From a checkpoint of a small transformer trained on Wikipedia: 572M tokens.
Each number is 128 + 32 x the weight over its row's rms, rounded and kept within 0 to 255. Layers, rows and columns count from 0. The size above them is the row's rms in percent of the matrix's.

# layer 7 MLP up, 1024x256, rms 0.137, rows 135-188, columns 0-127
size [102  88  98  96  95  94  99  95 100 104  97  90  90  98 104  97  92  93 108  99  99 102 102  97  96  91 140 102 101 107 105 110 100 100  99 106  98 107 116  99 101  98 112 100  98  93  83  93  97 101 104 101 101  97]
[[144 113 125 111 135 158  98 127 129 142  68 129 101 113 152 143  68  81 107 155 175 148 152 178  68  96 152 191 121 119 123 144  82 114 176 125 109  85 106 128 129 163  89 148 164 154 156 190 151 152 114  91  48 147  90 120 149 113 163 177 157 138 107  97 123 157 119 129 122  74 136  87 141 173 141 164 124 120 170 147 152 169  65 146 177 137 119  91 153 154 137  97 150 132 119 117  68 133 156  72 143 106 106  99 122 115  97 122 102  94 136 143  87 113 174  80 100 142 130 105  81 168 129 118  83 147 133 140]
 [211 157 147 165 160 136 109  86 106 109 167 120 102 138 121  93 112 126 168 177  97 101  97  99 108  81 149 133 156 100 105 141  63 170 134 149  48 148 107  87  78 119 123 116 154 123  99 159 116 114 111 107 114 147 147 182 126 190  66  82 167 110  95 137 106 155 120 142  87 125 109 100 118 113  83 116 155  80 152 105 133 139 186  92  66 167 152 134 117 187 155 152 124 146 132 135  76 136 147  80 151 166  74 136  96 131 141 102 114 115 129 125 101 120 169 159 120 189  94  68 151 152 105 155 116 111 128 101]
 [209 128 152 117 173 163 130 114 150 113 118 145 187 132 104 149  96  90 176 144 147 160 153  88 118 121 149 104 170 141 107 141 108 226 135 154 120 127 168 121 139 137 132 144 120  95 113 134 157 137 139  84  83  99 121  87 144 116 126  80 133 123 126 165 149 133 148 105 140 123 168 138  73  78 107 128 182 145  47  83 135 155  89 190 131 173 208 145 161 108 108 166 140  88 130 153 134 103 128 142 114 127 106 122  77 122 129  96  90 116 159 122 109 121  45 129 106  98  87 183  81 138 156 145 114 134  75 169]
 [154  89 138 137 141  87 118 108 208 127 129 141 144 160 129  89 142 117 126  96 157  82 132 174 158 172 143  95 130 122 142 204 109  93 184 122  67 152 130 123  78 158 183 119 153  86  45 130 127 113 111 134 140 145 122 190 112 139 105 111 181 127  35 148 132 133 115 157 121  72 155  81 164 138 145 161  87  92 122 134 166 172 189  81  34 135 115  88 185 121 141 122 137 138 130 105 213 131 138 122 149 115 164 142 111  96 184 164 174 116 181  65  94  54  86 107 150 169  94 121 141 128 109  88 184 166 211 116]
 [144 153  90 147 117 125 146  87  92 148 162 137 158 156  88 149 127 136  82  43 143 148  91 144  95 126 167  76 123 121 154 145  88 186 110 147 187  87 145 169 135 128 145 173 190 107 194 134  70 182 139 127 147 134 186 136 102 128 120 128 120 106  88 140 131 169 121  71 110 149  77 127 155  96 142 110 110  74 113 189 122 132 168 146  67 110 137 132 119 163 113 143 125 156 129 147 193  78 113  99 112 144 155 149 126  84 186 100  92 100 108 131 109 123 142 155 142 140 139 132 106 102  53 123 128 120 166 154]
 [137 111  93 145 127 115  80 151  93 131 138 122 118 143 176  95  98 189 112 127  96  83 121  71 133 108  96 179 139 133  66 146 134 104  85 101 150 130 159 102 139  83  91 110 154  92 139 180 150 113 148  60  89 135 206  74 106 125 105 166 109  77 135  61  88 132 127 110 104 149 128 161 145 141 158 103 126 130 149 109 103 107 141  98 144  43 120 105 151 146 135 172 130 141 154 108  80 123 146 129  97 144  91 138 148 130 114 113 107 211 161 111 157 106 190  91  76  94 151 113 137  88 152 163 174 141 114  99]
 [112 166 136 166 149 151 136 128 116 119 185 191 157 156  83 123 143  63 106  80  88  88 133 117 161  92 164  77 158 120 163 176 139  96  99 173 148  94  63 153 154  90 177 190 128 136 111  93  94 112 184  98 140 131 148  88  78 119  93  68 167  87 105 131 148  87 136 143 123 175 157  97 102 129  85 100 135 182 159 122 189 107 123 134 107 149 133 146 127 144 133 128  80 142 144 124 146  70 172 144 110 137 108 157 165 192 140 116 140 139 119 194 127 104 126 118 139  81 138 102 127 166 159 132  63 114 154 158]
 [128 154 178 163 131  61 144 134  78 137 134 149 102 179 111 117  95  68 112 155  90 151 140 121 136 151 127 136 103 123 108 142 107 119 174  71 128 158 142 141 157 103 114  94 175 106 152 145 149 110  87 123 172 101 172 151 153 157  97 195 110  78 133  62  88 126 163 123 145 167 143 142 178 100  92 127 139 121 204 143 143 112 136 163 104 168 142  60 125 180 166 143 179  94 125 154 137 134 162 104 165 123 112 142 133 110 117 115  87 173  93 147 146 113  80 113 150 211 147 126 135 109  78 122 160 139 103 122]
 [186  85 152 123 146 124 110 100 149 109 137 153 182 164 132 118  91 161  93 155 120 150  99  72 108 183 124 108 116 128 150  79 110 118  99 119 135 176 119 181 200 117 103  96 123 145 170 105 159  75 123 159 180 136 125 118 124 128 137  93 147 100 133 103 159 141 103 164 105  99 117 113  80 184 155 133 101 136 151 130 121 145 139 101 118  30 119 115 112 143 158 164 170  81 115  99  89 151 132 117  71 113  81 120  99 139 122 120  59 150 125 132 141 192 123  90 151 153 131 141  99 151 141 132 176  81 124 166]
 [110 172 135 137 129  76 121  96 154 179 163 179 155 122 141  87 166 112 125  83 133 128 109  60 151 107  91 188 145 110 169 113 180 132 141 116 116 115 207 112 142 133 137 101 119 179 114 187 155 123 130 138 119 143 142  54 142 122  42  62 118 100  79 129 135 128 138  98 145 132 117 108  59 114 128 144 112 102 116 168 139 134  99 137 133 185 117 145 156 153 150 110 122 115 133 125 146  88  92 155 181 107 134 155 132 122 129 162 115  98 160 149 195 122 131 139 175 162 128  44 150 133 124 152 125  80 169 172]
 [ 99 186  89 107 133 182 119 141 131 158 133 131  90 108 141 197  75 121 100 129 116 113 103 156 119 125 117  89 180 107 166 175  93 117  98  69 130  90 148 108 162 113  83  89 127 129 188 130  97 158 123 138 123 140  95 118 109 198 169 134 142 107 140 156 117 179 124 125 143 134 122 130 102 139 161 120  95 175 121 148  75 127 119 131 160 151 113 143 120 186 128  80 172 118 161  68 112 128 104 127  71 114  99 156  70 154 138  73 126 146  78 104  88 158  79 128 136 179 156 136 112  52 174  75  76 114 167 109]
 [116  83 166 138 125  72 129 114 112  90 131 124 111 112 149 176 151 116 166 119  95 157 174 165 115 157 102 129 133 138 153 126  82 157 124 147 150 157 118 158 145 136  83 111 110 116 108 182 167 129 136 158 157 146 168 119 140  91  90 146 111 151 157 122 150 179 171 149 103 143  66 129  99 108  76 119 159 162 159  93 120 163 129 177  67 183  76 116 107 133  85 139 169 139  83 152 165 131 130  96 130 111 100 150 164 160 164  55 148 139  87 111 106 157  87 149 181 153 101 119 112 105 117 140 168 160 138 115]
 [161 147  98 159 171 166 110 113  94 121 104 152 128 170 116 152 153 147  99 101 184 145 165 171 111 132 163 130 183 147 152 150 141 129 153 134 187 142  70 142  98 163  51 120 157 138  46 122 166  96 132 108 130 108 146 126 147 166  97 115 102 159 152  63 169 128 162 133 190 138 145 172  80  79 101 177  70 112  88 125  82  76  82 152 106 154  56  98 164  93 141 138  90 154 208  99 134 141 142 136  89 142 143  75  94 115 108 143 101 136 129 137  84 103 143  88  94 127 122 163  73  98  74 122 162  59 128  72]
 [154 141 125 136  92 127 110 147 129 221 136 113 108 129  93 137  98  91  86 107 155 164 153  88 128  78 130 112 158  91 130 181  96 104 126 117 174 137  66 104  75 118 166 116 102 120  90 129 156 101 146  78 169 157  91 130 109 105 126  96 122 110 121  79 108 146 143 117 128  68 133 115 211 153 136  67 135 164 132  91 184 133 135 151  88 111 159 112 148 129 138  93  78 187 146 127 183  97 193 127 134 201  95 190 150 192 123 182  80 144 127 166 127  82  93 130 111 153 132 131 178 159  65 130 122 135 100 136]
 [113 160 152 108 165 117 172  97 130  99 123  77 129 162  82 150  67 131 135 143 149 132 108 112 106 153 170 197 126 120 164 126 140  86 160  98 125 163 111 101  89 138 124 165 168 132 121  81 117 165 103 139 179  65 146 100 180 137  73  84  77 140 137 176 125 157 134 130  85 105  60  84 110  95  92 172 125 118 116 136 125 161  70  95 105 151 172 180  31 117 160 118  82 101 171 121 108 106 108 147 110  91 107 119 114 153 146 106 158  97 151 127 191 145 144 104 165 149  73 103 146 115 198 152 168 119 135 104]
 [126 110  93  67  98 186 115 174 113 119 144 132 176 142 176 129 123  74 126 154 164 219  83  65  88 100 151 135 136 115 142 115 107 116  78 123 160 112 126 120 124 111 140 126 168  68 186 139 133 142 165 141 183 170 148 125 147 100 146 167  69 126 130 122 124 105 123  97 111 138 150 159 118 159  37 100  48 101 119 156 140 105  93 148 144  84 134 117 153 143 132 115  35 147  82 106 123 138 177 114 127  53  99 126 151  89 132 163 102  96 208 134 137 129  82  91 119  93 103 100 134 143 186 115  58 138 168 120]
 [142 190  98 147  85 181 180 113 152  57 134 168 117 125 140 140 112 180 125 106 178 134 169 114 154 144  79  62 148 150 120 132  70 186 152  91  97  77  92 109 129 117 138 142 115 138 147 105 111 122 115 120  90 173 139  98 150 120  85  89 103 125 127 106 103 143 192 129 129 167  74 194 101 170 182 141  72  90 151 168  54 118 173  66  80 176 114 127 106 134 145 124 160 105 151  96 166  79 118 137 125 120 114 146 131 122 138 112 114 143  81 174 103 131 150 152 104 172 180 106 129 115  97 101  73 149 188  93]
 [122 103 182 116 126 114 142 104 104  90 156 108 127 112 145 181  58 156 138 114 123 118  92 143 123 127  85 182  85 160 152 113 137 128 122 144 155  80 132 102  92 158  84 121 129  72 159 113 133 127  87 130 108 179 154 157 116 145 127 142 131 114 113 103 108  84 153 208 105 136 174 109  82 127 134 168 127  93  91 103 128 136  61  59 159 130 170 165 170 100 105 164 108  94  66  80 101 174 129  82 134  82 154 132 113  90 106 109 120 113 105 138 106 101 128 190 150 106  60  97 110 124 117 173 204 102 189 179]
 [136  95 118 143 159 124  22 161  90 135  86 162 136 106 181 184 157  85 129 175 139 142  99 149 159 122 130  77 102 116 131  91 131  96 158 112 135 112  99 111 161 191 145 182  81 124 135 167 130 128 124 105 104 129 184  95 154 150  79 141 174 116 126 184 139 132 131 193 133 138 158 154 129 111 118  96 151 153 153 106 129 148 103 122 126 147 151 102 127 115 152 107 121 151 115 139 125 140 176 134 176 104 133 153 154 166 140 173  88  62 133 149 134 144 154 129 130 123 213 148 112  94 147 107  87 174 121 170]
 [ 57 128 139 115 174 164  90 102 142 168 167  80 118 167 119  76 122 164 168 129 128 190 118 140 124 211 131 158  84  94  80  97 111 163 156 121 144  97 159 145 155 189 215 113 147 129  92 142  95 163 118 145  75  92 100 139 139 168 146 126 137 105 148 196 114 183  94 130 116 122 100  97 150 140 133 135 107 132 142 121  91 108 120 113 136  91 114 121 130 171  90 121  71 148 172 137 105 129 104 112 126 203 115 138  43 148 198 145 105 158 116 107 161 127 186 133  84 106 154  90  89 111  96 140 174 144 100  91]
 [122 138  98  96 142 183 151 139 120  78 165 200 109 106 190 147 116 117 102  60 134  98  92 154 115 125  68 157 133  99 156 157 153 192 128 169 108 157  81 154  69 129 111 168 179 128 109 116 151 137 146 153 151  75  91 115  42  96 110 102 214 123  88  72 156 113 113 167  89 139 160  64 175  92 100 114  95 111 169  78 217 156 120 130 113 163 117  74 106 153 164 123 160 122 110 110 152 119 138 150 128 124 121 110  98 129 187 137 151 120 124 106 133 116 107 113 105 180  86 123 115 165 148 126 140 110 124  75]
 [111 124 117  87 115  63 151 156 155  91 133 137 112 111 123 109 120 129 101 143 120 206  97 134 122 168 102 139 120 167 149 105  98 142 106 112 183  96 117  95 121 152 153 156 105 152 171 165 135 104 145 119 179  75  59 138 139 111 103 105 125 132 126 188 108 183  80 102 103 170  76 110 136 176 146 132 164 201 120  89  92 144 167 139 120 125 110 167  88  72 111 162 125 155 160 129 157  79 153 123 153 117 113 123  68 141 130  89 149 119 127 145 122 158 151 171 138 103  86 104 169 124 167 147 123  99  58 146]
 [ 97 116 111 148 162  80 145 163 127 110  59 116 166 110 100 117 102 123 120 126 151 163  76  94 103 149 141 112 127 116 154  52 128  77 174 129  79 121 122 130  69 135 132 142 142 129 139 119 176 122  96 113 177  98 153  32 137 132 160 175 164 114  76 163 126  98 109 140 145 145  78  60 149 146 101 126 143 140 166 188 136 115 161 148  93 180 149 108 125 138 114  78 195 120  78 124 131  95 147 110  86 159 135  76 129 128 168 150 175 139 101 165 178 114  95 137 143 116 145 130  61 152 153 106 117 114 138  97]
 [112 105 171 143  65  59 147  86 158  98 142  89 121 179 106 150 137 143 129 152 147 108 186 145 120  98  79 152 163 189 178 174 126 116 156 139 123 113 142 126 135  54 107 100 110 162 174  71 120  87 106 163  76 132 162 105 115  83 125  85 131 138 113 150 152 105 104 124 165 128 108 192 134 150 132 142 154 101 120  70  74 119  76  49 136 124 110 191 159  70 132 125 134 108 169  93  98 174  94 110 151 127 137  90  70 145 153 143 115 125  72 163  71 102  74 162 113  96 114  53 163 162 136 165 151 223 159 119]
 [ 79 115  96 112 154 189 156 126  51  90 118 138 103 182  78 153  76  93 161 117 157 129  68 141 142 115 140 140 107 115 136 180  77 117 128 173 135  90 125 110 105 131  89 103 153 201 150 105 116 130 174 141 153 117 152 132 103 180 108  81  74 149 168  94  99 100 154 183 144 143 120 123 138  93 128 139 141  95  92 107 202 151 162 172 131 116 151 120 157 143 180 155 165 124 122 118  58 144 168 125  90 141 109 141 127 191 156 117 115 107 103 190 152 189 122 163 100 103 113 101 134 106 135  90  86  72 107 146]
 [ 96 163 102 197 127 149 145 199 163 139 141 115 133 107 171 162  79 183 107 121 107  93  84 160 135 122  93 107 129 148 132 181  73 134 133 126 134 122 140 134 106 113 115 119  88 141 107 113 135 105 111 112 142 206  87 100 185 109  80 116 141 118 144  90 164 165 220 156  90 141 134  76 105 177 155 109 136  78 113  80 141 195 150 147 140 199 136 131  93 134 126 115  82 105 145  87  93 131 142  80 134  95  91 162  84 112 163 140  54 153 109 187  94  80 120 129 129 128 118 156 145  90 170 150 127  83 157 128]
 [164 128 136 129 114 160 117 142 117 141 147 135 148  96 135 173 151 119  88 144 157 161 111 114 174 174  93 166 172 127 147 128 116 101  69 109 154 119 165 112 153 110 162 164 171 138 119  30 121 120 167 146  73 157 113 119  61 171 117 110 137 114  75 182 193 174 108 136  95 159 227  70 140 102  83 124 139 123 142  65 112 156 116 107 102  88 187  87  97 204 163 145 130 187  92  86 134 138 111 162 118 122 109 174 152 175 130 122 141 224 110  69 140  83  76  88 182 111 101 160 130 117  91  93 125 130 136 165]
 [ 77  90 161 144 134 159 130 147 169 133 123  71 153 163 150 153  46 114 129 111 111 157 105 167  79  97 121 118 117 150 147  87 126 108 100  89 124 135 140  94 115 125 122  66 129 132 133 117 112 140 122 143 113 137 150  89 115 134 114  93 123 144 144  84 158  63 154 180  96 211 139 128  89 148 158  89 127  98 166 145  66 137 144  93 121 204 135 172 170 146 133 170 140 111 142 125  86 142 186 153 169 140 159  85 145 102 124 138 138 125 116 151 136 116 118 137  63 101 123  95 155 127 148 174 109 156  90 165]
 [176 198 116 136 120 125 135 129 149 121 139 107  51  98 127 154 140  91 139 150 109 154 137 124 145 193 211 112 156 140 139 118 129 111 128 104 133 167 158 123 104 183 141 137 149 130 140 147 130 117  92 108 138 119 164 129 103 111 139 195  89  67 106 163 193 148  60  87  76 141 141 144  67 147  58 126 158  84 139  69 159  86 107 112 145 158 166  96 131 153 110 130 159  96  88 133 117  73  75 138 169 132 115  97 148 113 185  86 124 100 104 182 181 149  70 141  77 100 145  80 103 153  83  98 161 169 127  53]
 [130 135 122 128 194 162 102 130  74 175 104 170 165 167 152 160 156 105 122 154 187 152  98 139 167  79 117 110 133 101 108 190 151 138 124 101 142 165 167 111 105 140 107 151 103 100 116  77 158 139 128 150  94  98 144  90 156 158 179 165 139 151  52 113 150  94 177 119 114 146  93  80 180  92 144 195 102  92 107  77 162 125 142 167 146 119 163 177   0  71 112 167  17  96 122 125 131  79 111 140 119  20 116  87 127 127 103 104 126 135 106 136 154 163 125 160 121 119 137 166 201  98 153 116 137  94  99 140]
 [ 99 117 104 123 147  98 148  91 112  93 119 132 146 153 108 148 129  77 125 139  73 181  63 173 146 110 141  91 176 141 125 131 113 113  80 136 133 106 177 135 179 131 133 175 137 101 137 145 156 137 211 135 152 139 159 136 115 111 118  91 130 150 136 213 148 120 143  63 138 129 120 117 163 165 143 106 117 127 115 189 143  68 132 118 110 127 123 126 120 204 125 118 150 123  71  99 120 100 160 112 106 139 137 134 133 141 142 181 145  85 156 120 102 137  88 103 114  93 152 109  83  82 153  82 127  56 151 162]
 [ 90 135  94 116 122  99  99 115 147  88  84 131 101 198 108 120 160 132 166 190 101 169 113  90 119 110 151 134 148 109 121 170 135 110 129 160  96  99  99 158 147 180 107  92 118 119 132  68 173 199 187 108 160  98 166 102 138 160  29 118 164 102  96 156 144  91  78  83  94 144 199  88 110 121 145 109 127 120  97 120 150 152 108  44 151 150 116 160 109 161 179 151  97 172 136 103  74  98 135 114 105 155 180 119 165 156 151 149 113 145 169 144  81 184 150 103 145 148 134 127 106 132 159 122 168 105 131 112]
 [156 107 118 164 163 148 125 134  72 214 129 173 113 120 177 170 150 143  74 143 136 136 141  48  96 138 144  56 190 182 168 134 144 153 171 113 156  97 105  78 143  95 113 156 123 100 127 149 166 136 149  93 105  90  59 101 145 164 145 126 148 102 160 115 125 105 131  98 149 127  96 162 140 134 123 109  92 171 111 114 179  89 110 135 115 151  96  94 112  79 125 143 108 125 101 118 139 117 116 142 162 152 143 143 109 138 199  93  74  94 149 167 119 114 138 128 135  97 148 107 134 132 173 113 130 112 219 143]
 [ 81 149 126 135 136 170 107 141  66 170 155 144 180 127 131  73 170 146 144 179 141 145 124 127  71 151 179 150  86 204 131  98 159 119  53 122 136 153 140 165  75 149 158 125  56 143 120 138 141 112 111 112 134 109  96  98 179 141  96 120 102 176 110  91 101 168 142 141 164 132  92 119 147 111  93  99 147 136 117 112 118 106 114 102 127 151 117 125 154 125 153 134 161 135 179 128 134 153 165 167 145 109 107 159  76  86 164 172  98 140 100  49 110 124 156 165  76 153 171  98 130 118 130 101  81 146 161  77]
 [134  75  98  85 147  75 202 137 132 127 160 154 154 134 103  39 135 122 114 125 145 106 130 175 119  98 121 126  93 142 111 135 154  66  55 185 110 156 148 126 119 132 171 185 156 131 124 135 154 140 112 131 160  82  98 152 179  53 145 157  98  44  92 101 167 144 168 165 161 140  72 100 119 127  69 141 125 133 146 144 112  61 128 147  90 168 110 135 163 142 159 117  96 131 102 150 116 143 108 126 101 153 171 145 148  89 134 185 131 172 128 117 119 111 154 195 161 117 168 140 139  90  87 134 142 103 103 102]
 [182 121 134 199 176 140  98  78 123 200 121 124 157  99 136  64  90 165 167 179 145 127 133 149 130 122 121 103  81  89 164 162 182 141 114 132  79 160 169 152  95 102  91 147 123 132 147 118 107 159 174 108 165 161 112 168 142 172  94 165 149 145 155 118  85  86 133 122 145 157 118 111 182  95  98 108  83 152 160 152 116 156 188 119 140 128 176  87 126 156 114 145 114  90  86 224 154 137  77 187 113  83 108  53 155 168 146 104  82 112 145 177 118 143 144 186 143  88 154 165 125 117 107 147 130 130 170 113]
 [130 122 137 105 139 178 116 138 159  67 157 188 131 138  71  90  86 118  72 143 146 114 120  68 109 123 162 101 131 121 194 123 167 170 101 122 136  69 160 184  72 145 145 146 172 148 127 145 173 104 136  92 147 121  97  74 167  93 148 113 135 163 156 110  94 158 112 110 127 213 108  86 118 151 161 151 136 158 134 161 175 100 106 147 172 150  96 145  61 156  89 110 144 129 152  86 113 131 147 113 133  81 126 132 114 155  82  85  98 119  70 131 131 149 162 100  75 180 117 165 169 160 157 143  85 209 100 188]
 [194 119 132 165 125 108 166 117  92 124  82 123  99 114 148 161 109 168 105 109 122  70  97 139  79 175 111 117 162 143 125 177 181 136 108 217 150 141 164 164 170 119 148 168 101 126  95 116 136 102  55 162  64 148 120 135 145 130 170 104 140  57 125 153 144 171 136 158  85 132 104 122 116 122 178 117  66 147 136 165 116 107  72 145 158 152  70 124 147  98 147 153 134 126 101 153  72 119 154 127  89 100  95 136  95 191 175 153 131 132 182 194 104 110 157 140  98 146 150 153 146 136  92 223  91 145 122 172]
 [ 32  85 177  64  69 139 154 114 164 160 133 179 173 161 202 121 100 156 116 134 128 180 117 128  93 110 163 117 121 132 148 151 149 153 139 148  68 149 124  95  89 129  93 160 134 125 112 161 148 155 113 122 160 115  99  99  94 131  83 124 153 185 170  99 139 156 161 162 112 104  70 141 122 166 104  55 111 181 100 160 142  85 140 150 142  90  61 152 130 101 157 121 128  54 209 119 139  87  82 125 187 136  61 103 111 105 145 149 153  95 102 122 121 169 169 116 132 144 114  85 107  59  91 163 151 116 114 123]
 [124 117 123  91 100 168 190 163 149 163 157 111  98  99 158 131 131 113 117 158 144 169 105 208 162 149 115 121 118 165 137  70 140 154 177 148  96 114 105 145 138  99 135 109 132 123 114 147 137 114 120 182 145 133  94 106  82 149 146 179 101  84 140 138 147 130 169 181 166 120  77 143 118  85 124 130 131 136 106  90 165 180 112 170 171 126 162 125  88  97 113 159 100 106 129 156 125 111 121 174 131 130 130 105 186  86  82  72 116 133 162  91 164  95 141 170 101 141 243 183 115 105 162 104  97  75  72 139]
 [123 142 167 128 113  81 114 128 142  75  85  95 122 130  94 128  72 111 100  99 149 166  85 176 190 102 153 110 100 108 141 114 172 126 148 131 152  98 129 119 143 125 142 124 127 188 179 137 165 114 121 194 125 123 118 112  91 123 114  94 133 115 153  86 147 156 120 162 137 101 133 149  79 189  82  51  94 150 143 127  85 119 165 192 170 104  75 107 131 125 203 103 124 153 173 148 175 157 138 127  93 131 199 125 195  75 152 142 140 121 103 167 126  76 151 130 168 133 151 137 158 121 130  98 104 139 162  90]
 [124 107  74 188 182 178 109  62 138 132 153  56 108 155 138 155 178 103 125 168 161 152  97 103 102 129 127 129 145  50 163 122 173 116 114 142 137 115 111 143 146 108  99 154 145 114 138  93 174 141 157 155 131  70 141  69 103 123 131 141 173 156  96 116 107 107 170  84  97 126 164 107 168 135 144 146 163 133 122 150 113 159 135 190  91 119 142 156 139 129  67 119 128 184 168 173 109  96  96 158 142 126 132 110 108 169 129 160  82 115 105 135  88 112 138 175 133 110 145 122 171  83 151 111 109 143  88 139]
 [154 118 163 174  96 152 183 149 198 163 156 118 174 160 148 125 108 112 134 121 124 118 113 161 150 142 190  77 154  89 125  64 128 104 105 119 191 123 176 111 106 136 181 167 166 171 109 101  96 158 125 133 133 157 179 107  93 165 110 116 132  70  78 211 159  87 100 159 122 221 168 102 119 210 100 125 116  72 136  98  99 144 155 156 101 151 126  91  85 147  91 118 103 195  98 138 132 132 149 166  72 129 108 149 152 106 124 141 117 119 144 144 177  87 144  92 134 124 133 169 116 150 143 173  98 119 126 105]
 [106 105 181 132 154 174 141 190 152  86 130 145 137 101 160 172 123 122 133 129 122 108 163 159 144 100 137 137 122 154 132 119  98 136  94 130 126  86 113 105  87 142 188 151 138  78  96 145 143 134 112 180 132  91 119 122 123 147 115 201 118 107 157 119 123 111 123 132 137 130 192 159  62 115  95 120 130 181 137 178 112 155 169 138 160 155  87 138 193 125 106 115 184  99 119  89 148 119  94 173 115 162  74  84 130  79  98 114  76 162 173 109 163  82 145 123  86 131 135  96 194 162 140 136  78 139  71 130]
 [117 133 135 166 179 136  97 109  68  78 110 134 138 107 148 171 167  47 138 114 159  68 108  95 111 163 136  90 170 183 124 146 176 110 163  85 164 113 130 152 114 163 130 128 103 145 177 121 136 150 140  89  88 120 192 196 116 147 116 146 131  93 131 107 109 120 184 137 135 104 127 120 143 141 155 101 134 125 152 181 116 165 122 153  88  86 167 173 188 115  95 121 144 117 116  81 142 115 125 149  46 103 102 157 126 123 120 122  98 166 119  69 120 122 142 165 116  74 119  97 149 173 119 134  76 179 154 136]
 [121 105 156 177 158 149 174 142 144 130 114  97 128 146 100 117 166 144 116 149 213 182 143 120 187 146 118 137 121 162 130 122 180 113 175 100 151 169 172 195 163 159 180 128 127 105 146 107  84 101 138 101 138 101 118 134  91 128 160 117 148  81  85 144  93 122 141 131 102 115 139  93 141 107 157 148 137 106 153 132 157  45 108 152 148 121 177  85 126 139  57 131  84 154 123 112 134  98 172 116 154 169 128  79  88 122 175 111 129 110 149 156 119  89 163 169 157 127 145 141 133 154 122 176 127  69 111  83]
 [ 76  97 123 117 150 142 160 141 116 133  42 137 133 127  92 136  87 195 190 171 147 205 137 151 159 112 113  53 100 191 140 117 186 119 209 125 156 136 129 126 162 108 147 209 106  85 146 127 170 144 152 137 112 157 104  99 177  91 136  93 133  89 106 127 160 117 190 133 144  89 163 125  91 153  85 137 177 149  64 165 188 105  99  58 175 145 138 167 114 156 102 119 161 153 132  84  57 115 163 133 142 127  90  99 109 129 148  88  79 144  60 137 179 152 102 146 160  80 125 126 104  90  98 112 105 207 117 137]
 [170 172  47 125 182 101 181 101 209 157  87 117  84 107  73 154 157 146 127 143 109 159  71 106 127 166 161 146  34 114 136 169 125  78 146 104 122 151 145  90 137 127 146 205 118  48 135 169 169 175 131  94 133 150 132 145  96 108 178 125 186 130 175 117 102 150 101 108 116 162 125 163 159  83  93 145 141 100 152 157 152 119 152 153 167 100 117  79 181 165 123 142  57 158 106 123 130 132 116 106 105 208 158 141 153  84 114 156 123 106 185 143 189 101 150 140  87 124  93 140 147 119 158 137 139 140  86 152]
 [ 98 115 212 158 152 107  97 109 173 164 141 129 104  80 157 134 124 158 111 126 145  64 166 120 149 147 101 143  71  48 101 152 107  87 169 113 104 135  91 108 110 157 135 162 167 191  90 123  90 131 125 100 159  74 131 173 162 156 136 140 157 139 123 107 134 116 124  77 143 172 135 104 153 131 125 135 140 117 121  97 101  78 104 113 147 186  81 101 160 136 121  88 107  81 125  98 183 124 145  87 136 142 100  72 144 162 153 139 117 122 178 113 107 118 125 128 116 122  70 115  90 134  70  65 157 100  91 119]
 [125 115 156 136 154 147 123 126  83 146 154 103 115 101 168 141 106 120  99 187 128 140 117 167 165 155  77 125 133  85 160 168 111 171 101 192 131 151  89 100 170 144 114 101 142 151  88  76 199 148 103 109 157  65 105 139 134 123 150 117 131 152  36 114 112  81  88 151 115 152 124 152 182 134 153 139 103  72 160 134 162 168 155 101 131  84 107 111  85  70 123 118 169 120 146  97 107 187  72 163 130  98 142 124  80 114 186 157 126  57 122 149 128 127 171 143 126 173 143 100 148 154 128  79 150 109  94  96]
 [177  85 123 201 119 150 158  81  38  90 154 124 138 134 129 123 130  94  91 109 139 115  97  97 143 120 123  70 165 149  85  91  79 132 115 114 107  85 158 108 134 137 153 127 187 177 122 111 113 175 154 167 118 140 163  50 114 148 149 162 108 113 175 128 158 121 110 141 141 181 167  78 108 102 167 122  91 115 162 169 127 158 115 118  85 178 115 185  83 104 130 130 131 192 110 101 131 140 137  74 129 142 165 125 153 112 131  63 118 131 153  94 104 104 137 115  33 121 131 141  95  80 128 149  98 180 132 129]
 [144 177 100 121 124 162 153  84  80 159 138  85 177 117 145 131 117 126 107 140 171  27 105  62 145 136 139 145 154  91 170 123 175 162 115 146 140 122 104 119 115 181 133 164  59 154  79 128 141  65 197 105 180 118 142 118 140 142 207 127 205 123  71  80 169 127 127 115 124 205 144 160  97 104  86 179 126  61 115 110  83 136 160  85 104 156 124 133 118 185 170 127  91 121 112 103 130  93 126 143  99 170 101 102 154 121 147 132  55 147 140 107 133 103 127 150 112 117 178  93 117 164 139  94  97 147  89 126]
 [108 158 215 133 162  90 125 147  84 150 171 146 164  99 116 119 148  85 151 125 164  93 144 111 177 136 164 133 172  71 117  97 116 133 141 101 176  90 117 124  91 140  96  82 201  92 146 127 115 202 144 148  52 164 123 164 105 190 118 129  93  95 120 107 131 126 108 163  91 176  71 109 132 126  97  92 154 106 117 167 148 153 159 146 136  39 100 179 185 128  75  78 151 129  71 147 156  89 145 156 163 153 116 152 105 123 103 147 151 101 181 111 169 146 148 161 107  97 107 135  91 107 149 133 121 172 165 143]
 [134  94 143 168 120 179  24 208 140 133 124 112 118 103 164 142 138 122 206  80 104  88 155 135  62 122 167 108 115  89 114 172 147 121 176 191 180  97 122 125 110 133 124 116 182 126 147 165 109 125  62 142 190 190 124 136 134 169 146 119 119 149 121 141 134 102 130 152 132 153  46 181 115 155  63 130 111 137  84 175 183 115 146 162 223 162  97 124  69  97 108  99  76  83  87 132 131 146 140 133 127 148 132 101 162 166  97 148 154 165 109 110 110 170 146 173  78 139 126  88 111 100 119  87 111 116 134  99]]